Each number is 128 + 32 x the weight over its row's rms, rounded and kept within 0 to 255. Layers, rows and columns count from 0. Numbers have three digits each. The size before them is the row's rms in percent of the matrix's.

# layer 4 MLP gate, 192x64, rms 0.339, rows 0-191, columns 32-63
098:154142057163156165145136106151098105108151128080130167137152127106161156149151160080029083115116
097:103156140147088111210130144113130144119157124090155178142156109145123154145100121144079068140116
099:148137155035146172163140114128125108077193114057138092184103117083141133145137183157144135132160
101:148191136122101122085095104120133166167140142147153092081131146089158170142089100079147131135142
109:093117103170087192120128120126177147135054121093130118137181065140093132137205106072149147118157
104:099141144106142138160112189145119118156135138130148184103138117141103055107099131117124105087182
104:140093089149080120146122160102099118136151154158092095130120109138148065166102132077152138106117
109:140178119093150124077126129160067102115151075123109146122135128118089088101101148170199132146101
103:207125069191131121124196127117124148066101133129106103128157158157105098110126192141128139151092
095:101162172151105119104096122123137190137145115105090091149134139112158092152048130133115129052155
104:152097098166189140101155087140074109101139152116116086125062071125103135143083157131127154189117
108:152211100188121146176114203171141162130102128135160108146132139100149115085188187095167143111138
088:113127109129141161119101190136091101202154157192173051131128103131137183161098095160072155080090
097:108116079077117094090142128174159139101084117166196099145166150133114126099120149135142101168109
105:176163080136140136130115151155086151143139154088115126088132113166165100172161087114110129082125
109:109141159110193083113127123135106115139106169182134074114087105079109075108102166119190146078115
107:122204099093177147073129145124119124120110208160131157135090176121147087105185151112152155091162
100:118177114091091141130135148120208182079181124120102147085127115112056146118102105153170140158125
100:089108088120152174127083120135164114116125159173101149111142138150080137124149094169096111130120
091:099133161137118151132169147161086058103189109068092101112137121134096127181135134112164075128091
109:101049076099118148154055181095116116115164139131096133162119103148147130104133063172080122105105
101:131142187093155116150098118112093164148171114057077099118153149140081155104078150070144128135140
101:094148089148133107153168196135122096136143121133120135131110108168176142086159157115135151080128
098:172161121120168129139112098142137109204186075129138100151126120112165121154137124126142106120134
100:073138119148124096153089136204128103135126112117166107162081151094133087171087159140127048096111
101:113157140093096189096151124138129081203126107171102165126137162137178099124111105114107162185152
102:139072074118121170119120155079162078166074145109088112111185135141169090109108076158190172131155
096:128163068145136202098142153178089111093188099165120134089120136136120122105084084152114132173162
106:069126124087121093110173110132156126120183118132179147145163137155101110161104098121120124081080
102:103081198127083120185178124153144117164145057124119129127147140106143170143172171141193187116165
101:107168133117091056123132131142079134112131081138124172152113135092075091142091077116093181133117
092:141137110167160135174141079068108122095127112143113124160128123110055123149136086088186151127090
106:107145088117096113093101089165120144173140089152152093104137183149168189102153111136132097136100
100:161125168123140122160211121216099067124122149153120108139107081136083130130115081173178172123128
104:125089153186114096155128133158101162169137081116114142129120127072158165159127082098127147111184
098:119177100127145187151114146213160145161110124080110157081164163098133119149116142164129131115109
103:065142148118161133135140157101117072167131094146142132138148109131107208198117122137143087105118
089:130144149090161068098179131172117143142160146093117175155078164151047087091136122170144157064153
103:090180146073071115129082102090172085122135115176137103093197078129128100151121169143185129129150
102:148070169088114174106082186108092108168143108106106196166122069138122066103134181091150154132146
099:132143131145128091121109120176194081126165080171144113107150123135140154131131080142100163107141
100:115164117126161116060152143181180163119087168114162118108126162129081124089072157068120117135117
102:073136117132122201097128105111147111126201123102144112142119073125100096158099112079087124132163
100:112069164056123139089128090102129118088041082041096068139105148105145116099110159133140142116124
100:127098087118171111147117141160175125168109117059074162106080101110130082117159113108104118167102
096:120135152093090117111113149129011176137155158116099113131120114130143103112143115092124139125134
100:122161173156211101132128077138160173157159133128124170097162148161145138148072110089107096127118
105:124178088155114129061155171080152148109124070101157113179108091173058123164135110123098153153163
103:129172128111172186168139049172172092126097165106071073130112148056103117171146112102120118112152
098:124153116042137066147066152168082068125161199099118112063135135148145121111085136142170098134132
107:125051125138109097008105136145120153215107139115161132142093145159106139102145116148184162182122
098:118168097070135037105158101129140107146069155119088096120169066146095136155111161183054167162098
098:127133106114136111099158144137091051105117146136089125105173080174145108192146125158145100096180
109:047137085143123100088091100070140049147173128122108131145129190082137164107051104102119120152168
099:116086098133129118120131124099135109111125082102128092149155112145138134168128140130170156079080
093:157129156171101118135147123145177118098170155098174091145163137160141153135039115087117121091078
102:099151157140152159119105159145125145132057108122115156161145095079150105133152206139156122195139
100:123076104093190116065122126195090081076059075140123110140083120114109140139172133102157149128161
096:127093113135149215126134146149169121135153119121106125119108168142187142086137131123113089140153
098:103157131094162106162091085150131088061168110116116114120074123182101113173178100092192101104117
094:169093140191120107086121180154152075088103127121143159119119137121096122102171113127124123089107
095:146139100150103145152118152122105145104170120165160091144138181058091119110146127170132160119094
098:154133117119133093182162168146125112120151133078191141100146092146162134069120185090122106113067
105:097124115072134098106143176142128223118126113083130141150184098165109102095123143046142167126127
095:091118149125126104164108126152170129110145137150153097128150176049136135112188164108108125075115
097:130146139112076128158183161159157137142102156060052142129131098172100136160154140126104075144127
102:126067122103149115126139068151166144121166148126083112142133153165104193132128161099102146160076
095:129108137096101125095161095124117137136085142127111091115152157190138103141130180141166108143089
102:135124104128086089159089157092109138117160156115143131133198129156102125136137168157129153222133
097:084106100143090073146114159169156151130145151136070137129152149084112088150166111132143134113204
103:124176077135172168142118092125157092124101167158118075114114134144097158133161136165176091135142
089:154115107080086132140164099119133146196142125163162127160121120151164066167175163082130098151081
098:101180104121155134149129074099124129104154113158153132174131113130131197082082089088163146149031
107:124166166137157083137099125103117175088179157109135089171117193095103145134127166111146175123177
108:140172130159164140153068152107125117134160054136111147122080076156132075160138096125136136132116
099:089123175134124153159146138056129167129135075136179148175141111111163106152139141084126139178095
105:143145062086143073094111076097121096119070130131072110113167100100137114116194152085132174131111
089:108197164111090140066094125147135092103129151119092134197140098147118152161139099154132107086091
099:121116104134164085070163073158147171152164148140107176110123185144146099077140174084163160165069
093:175153136142120163073058141185110078116159187128155109181152143133119158123130023094143119123123
098:171099164089068164149129058147193116090123077159145108170125103103138087124151114172151165041142
100:157132106070157142114136140162118130117171102082158139161064144101107105114134136134135131027150
106:174103086170190100036084107181137115128153116155117131182164108168143164102131163119126122138214
103:162084062139143165101086154181156135142192102071120159125098143166183164110147132114172147163103
102:168179061191200117132079123117126192108136129125095094126116174139110103168116167156138091084110
096:112113106155131149128101143126093137123145151075092100149177152047125090216169103173151105075117
095:128094148168083164123111090157098138158121136116190129152085124157103047133162120116114088107153
099:118116114140152096115129118147186129110106067132144131158136173146147118136074100057153083158133
101:081145165158134155116115173148119131127089061110159090183146140119099116150112074127141176120136
096:110149105127133211094101145136155098109093151116140174106172090114123137146182103159120093141089
096:129133124132172166083158100176124186141139132142179111096143068188132096106126210115135098153139
108:120174122192111147113141173098208143128115121122175120196130117101103121127110150129147133192158
099:121060063123113130135086092133193131153161138130144183070122047192124095125123122130137111166134
097:120096131104130089087124148088082125109158107102106145066123101136061154140119181069115211114092
101:162127154106119105084116058105119114171108107130153158113105115108127189126169177151116220147167
097:122154160087109176153082112136129083124151141139071166092182098153091110198168125132133131119148
091:126143168171121114129195135127160115145180084102136162119149108175166066117144142114177075132165
099:140133146130158151118135072108144102082116119114114102154147151118110115097086125069156168115177
108:089125162152129178142148098147204130114168103140132120109085112154068128114157181154175186125078
098:067085093138198150146154176163099106084137073105083109142134108121175127103105131119153192168121
106:138122113115111122166097111130189107142132149157152154092118171145172123122141058064126110117163
101:131116153119164099104129127081214086123117153137171095172077147137139132134119096161075098139142
097:118093180113107159074206092132177159194196137146161113124148212119092129130147093153114138044110
099:105106184159156094109126130152098167112121092105102155126111052139074083151158164162120165114090
105:138135175121122097104108132140134129105109137113166095140048090159135121147152129106149096095208
102:136149152144151125094110203093103063106138104130107182098123156154116105172149137069171169152178
088:116062099110163156117140119156066127145097112109172139184075173195113101171128134118126071123147
103:082111101109168128111167100124169102125120155147108127162115113080157090112131108079141149145133
103:065133100087192147123125142146155106106092093173084153150112141118135124114095172166118137129099
095:092134087103138105110139125122162122104192149126113097200154096114157180121162164126136113081149
101:076160193134163095082123142152108155189104167086164110111150123170136063122155115102149146137117
102:063055083129109116095052131065149103122102118181137070136104111094086116141096134141103131137169
100:157218105093104086175153153101152113115092081108104096094144096082087058125101165114080127095132
097:100165105140091117115143100095145067204177113184119118120082183151137076141162092096143167115166
098:078136114143117160116143135031147168124147133102140134165120123162132079077121158168138180104131
102:131127105123187167101116137112058108161188117160157113093130082136169150128122178107154183130145
092:104151140119117125172132127142171104122050108127167121180066185164144080065131130213121108092163
100:169114150166107163121138152203130132119075122079182102094184099080137133150133108140138157125135
101:099132139127162157121136121163139120121155114081095114114097129092119097098131098182118176126123
108:134119109108145146147107142163179159147165157144106097160133126218080165086103181099159137109156
098:099118126101063174096131148131089129136112121077174075101099138136117153144065145104099156105153
103:109123106119132111129125120132154072153172153152079090163083160077107155093137183160174130101193
094:112112105068103183127060145150101126075097130108118153171131116085130141130093162166176133137176
089:064149160131152095158088085170133078140109131166062122154155096117160149130111090151206112128172
089:122094148108076097115084153148189124128145096156097164120151127109082091105112100142132136120055
094:139116162099144139121123067133148126090106103095050082132170024136132149092093150115117174083102
095:142129087077150110155162145184099070141164125118119172139061117177123139103095110135196104126163
103:145154110153131090129146115104129085160137044180127147155048134152166101119172079107092130155096
089:137102190064145115136124074124120113090107099143111205153122190174150079098118132173163131097133
098:144152110136184086122154159136165106151116133133112115188100212147136132119127151107173067092098
099:139143123088180142153104123166131163174109113159128060152108151113045139169188126108106096051128
100:135169106156110119170067148127106145136125131212152127127182127104152087119114099118159123129193
101:105145115152127140109148099164127113161139165108168100090158126166161183130102091129070130082117
104:134175165122084135124089116090072110175184111115139100145074103188124151138156094080170130155211
099:101151117172110201140119176121141119163088132103141091155112075094144166181085117121153133111180
097:148123129113129150123128098097170125118105155100165125123131123203124079161097095071133131156112
095:130148128128112082120112095141137078142114186147132086121146117200141112182123142148105056143181
091:125168170110102115093140135147199161129125130103101155079170153156123196120141133143170170118110
101:132135119112047146120136163114133115152119154105077118154063204139170154098158166151149145151110
100:130144101128169092117109129132097083105190116123123142112152140132106155159171146178176184126140
096:088152175142114137133129062126141100102095151124079100184074113106146111084151095145094112131125
096:162137130107202172110098168189146161146090126115227091135141124159126143137116107149121169123175
109:129126119091102139138110125117166190125121126060111162162106151127063113183123189181191125121139
098:085116128102118118111083119208111112117090095101139179155114056101080082126150104157130147114108
103:165177180075149113178122161111152179119137132179163151196137105124079110106134076115185131071092
097:097104167143111185125177160152138169095102118091148186168122057151148083103106105111123131114113
093:151105103180094125121168129142125078166169109125125157178167143195209093120047152115191108157109
100:152149090150099171190167132160153125151163159076090145187091141179186146130170188147065158188109
105:095110097148105171067135111111177076120088119147153126202121133117163134135141173149120150107138
112:140110108109211109158105127156078165111169083135177110153090127130082112125149119151149133175178
110:128120105193084114138103174139124057132071136101171101115122085158100089192079169120141153144151
108:051128150123155192140114151158148120178074157126100180128124125119127131136149184135158112109115
099:117148086148072143135180128085078146108083171137183115127144179128151088158164123088150123121103
095:123137076108158123146096145172102174120144100093105168155099157171178140104188146136093133084106
100:137127112072102104104134123186110168204130112126106152173140150093095119101129106169121099140154
101:103158129115138130111155102048137077174084136040150162147166116087124154134122183143140132200119
095:093094182187102136152107151143122107154125106123178147104081156126129103170169091127196133121162
105:119134085123147210144190132134113129140131150053131112124140098117109126139138096107140129185145
098:121131118099149086149046167127157088180122128168149154186133135141151083162127178108140129157145
103:097066083203159100167144125201116117134138114106140091105085146154128143116158112106188151138118
101:071136117170198067105172157158140152102172198108129143156083112092146078170140108104121096180164
096:083104151126143132086147128157119169097126095103081045093150122140135102086148126150115141101173
096:112069122089091140113133131158127104051156152148146156183089138152069064114154125110160154078116
094:129173156124146183195137210166124163111174172064170140109100142140096096158112154084078114159088
100:141119162161107162085103111125079125120103163125163161082143156110142135116141145080094120186136
100:156107094146114107127109099155140149115237098100127136178101130121107114113097144097111216123123
099:084133130140071091093141176175167119141135115133103132129145126108062123175124119118143081125165
103:128125191119090125134088113183089124118135142116121125129102145090154143091165219058149168143119
099:154121112107131148120059090094118137080083145145094155117187121200138106164121127113074124155164
101:186165075161129112174092083186128095133102132194151134092162153112156149094147096119131101124124
099:087146132167139091117154193140112092180113109107113165128142155096184125091136076122128167159123
096:163122111111129120114153124150094118125143110177101122141122097139102120106097194114132122159120
110:124062096128144097130146181139123152105141102105104121118128107124086104140166124115152098150088
107:141133153123118157127135125133122096169147122171132113117124136123109111158060072134119146172141
093:147171133140119112141060059145109135077103202146133109179115187128151156078140089110166091086055
101:158124101091152107162123110133158070112156107147122101166115117148155107107166161104128139120113
094:183087126130141091136063141103154069085113104101160180183161112144117180106156138095160108140134
101:081182104073136126196115102101120082107171125144181129118156139113155171079140132164136125080097
101:130118098151147184090144076173176154160147104102164135142085176111168129129099090112098163153128
110:148122081107107129109119096160097111147125167127093161166129180096130171094091079178143153125129
107:116150107146168174164172128113154159146137142067123132156191111167053114180111102158092114162192
101:122125128146189087082133142193145089072157176169123153116160139118145117122098174123110139144159
110:110169126100171107180137134147163132132144119199094140124125107147127127144129167112132142056133
095:119147156163129131115058137161123088087081099063162113135125134140149103188159134157126171114098
100:137139103117097122147143116104108098160110144063111108102143169135107113112104146145213098096170
104:159164090073124192130110146133146162077073111107149102135159125167127132113154161154124155071174
107:124085120103174110131094089126075142102087133156166132077107126154092125105121105092138214098121
095:104144154097117095036122121139138128123123136105124158113170089103137145119141185179105134154118
104:087151117079146159108113086084176062119079106087084158113139125134113128150118100177129135141146
098:111085098124180185096094126172141116102138067086080110094106115093121139143143177108135106091163
095:126170081100093140081083153145126125128140115079130118109131134159133117137209133092168166169135
094:065123112150102100195032167123139144151091098114073158197111168137105097153116087180113124139123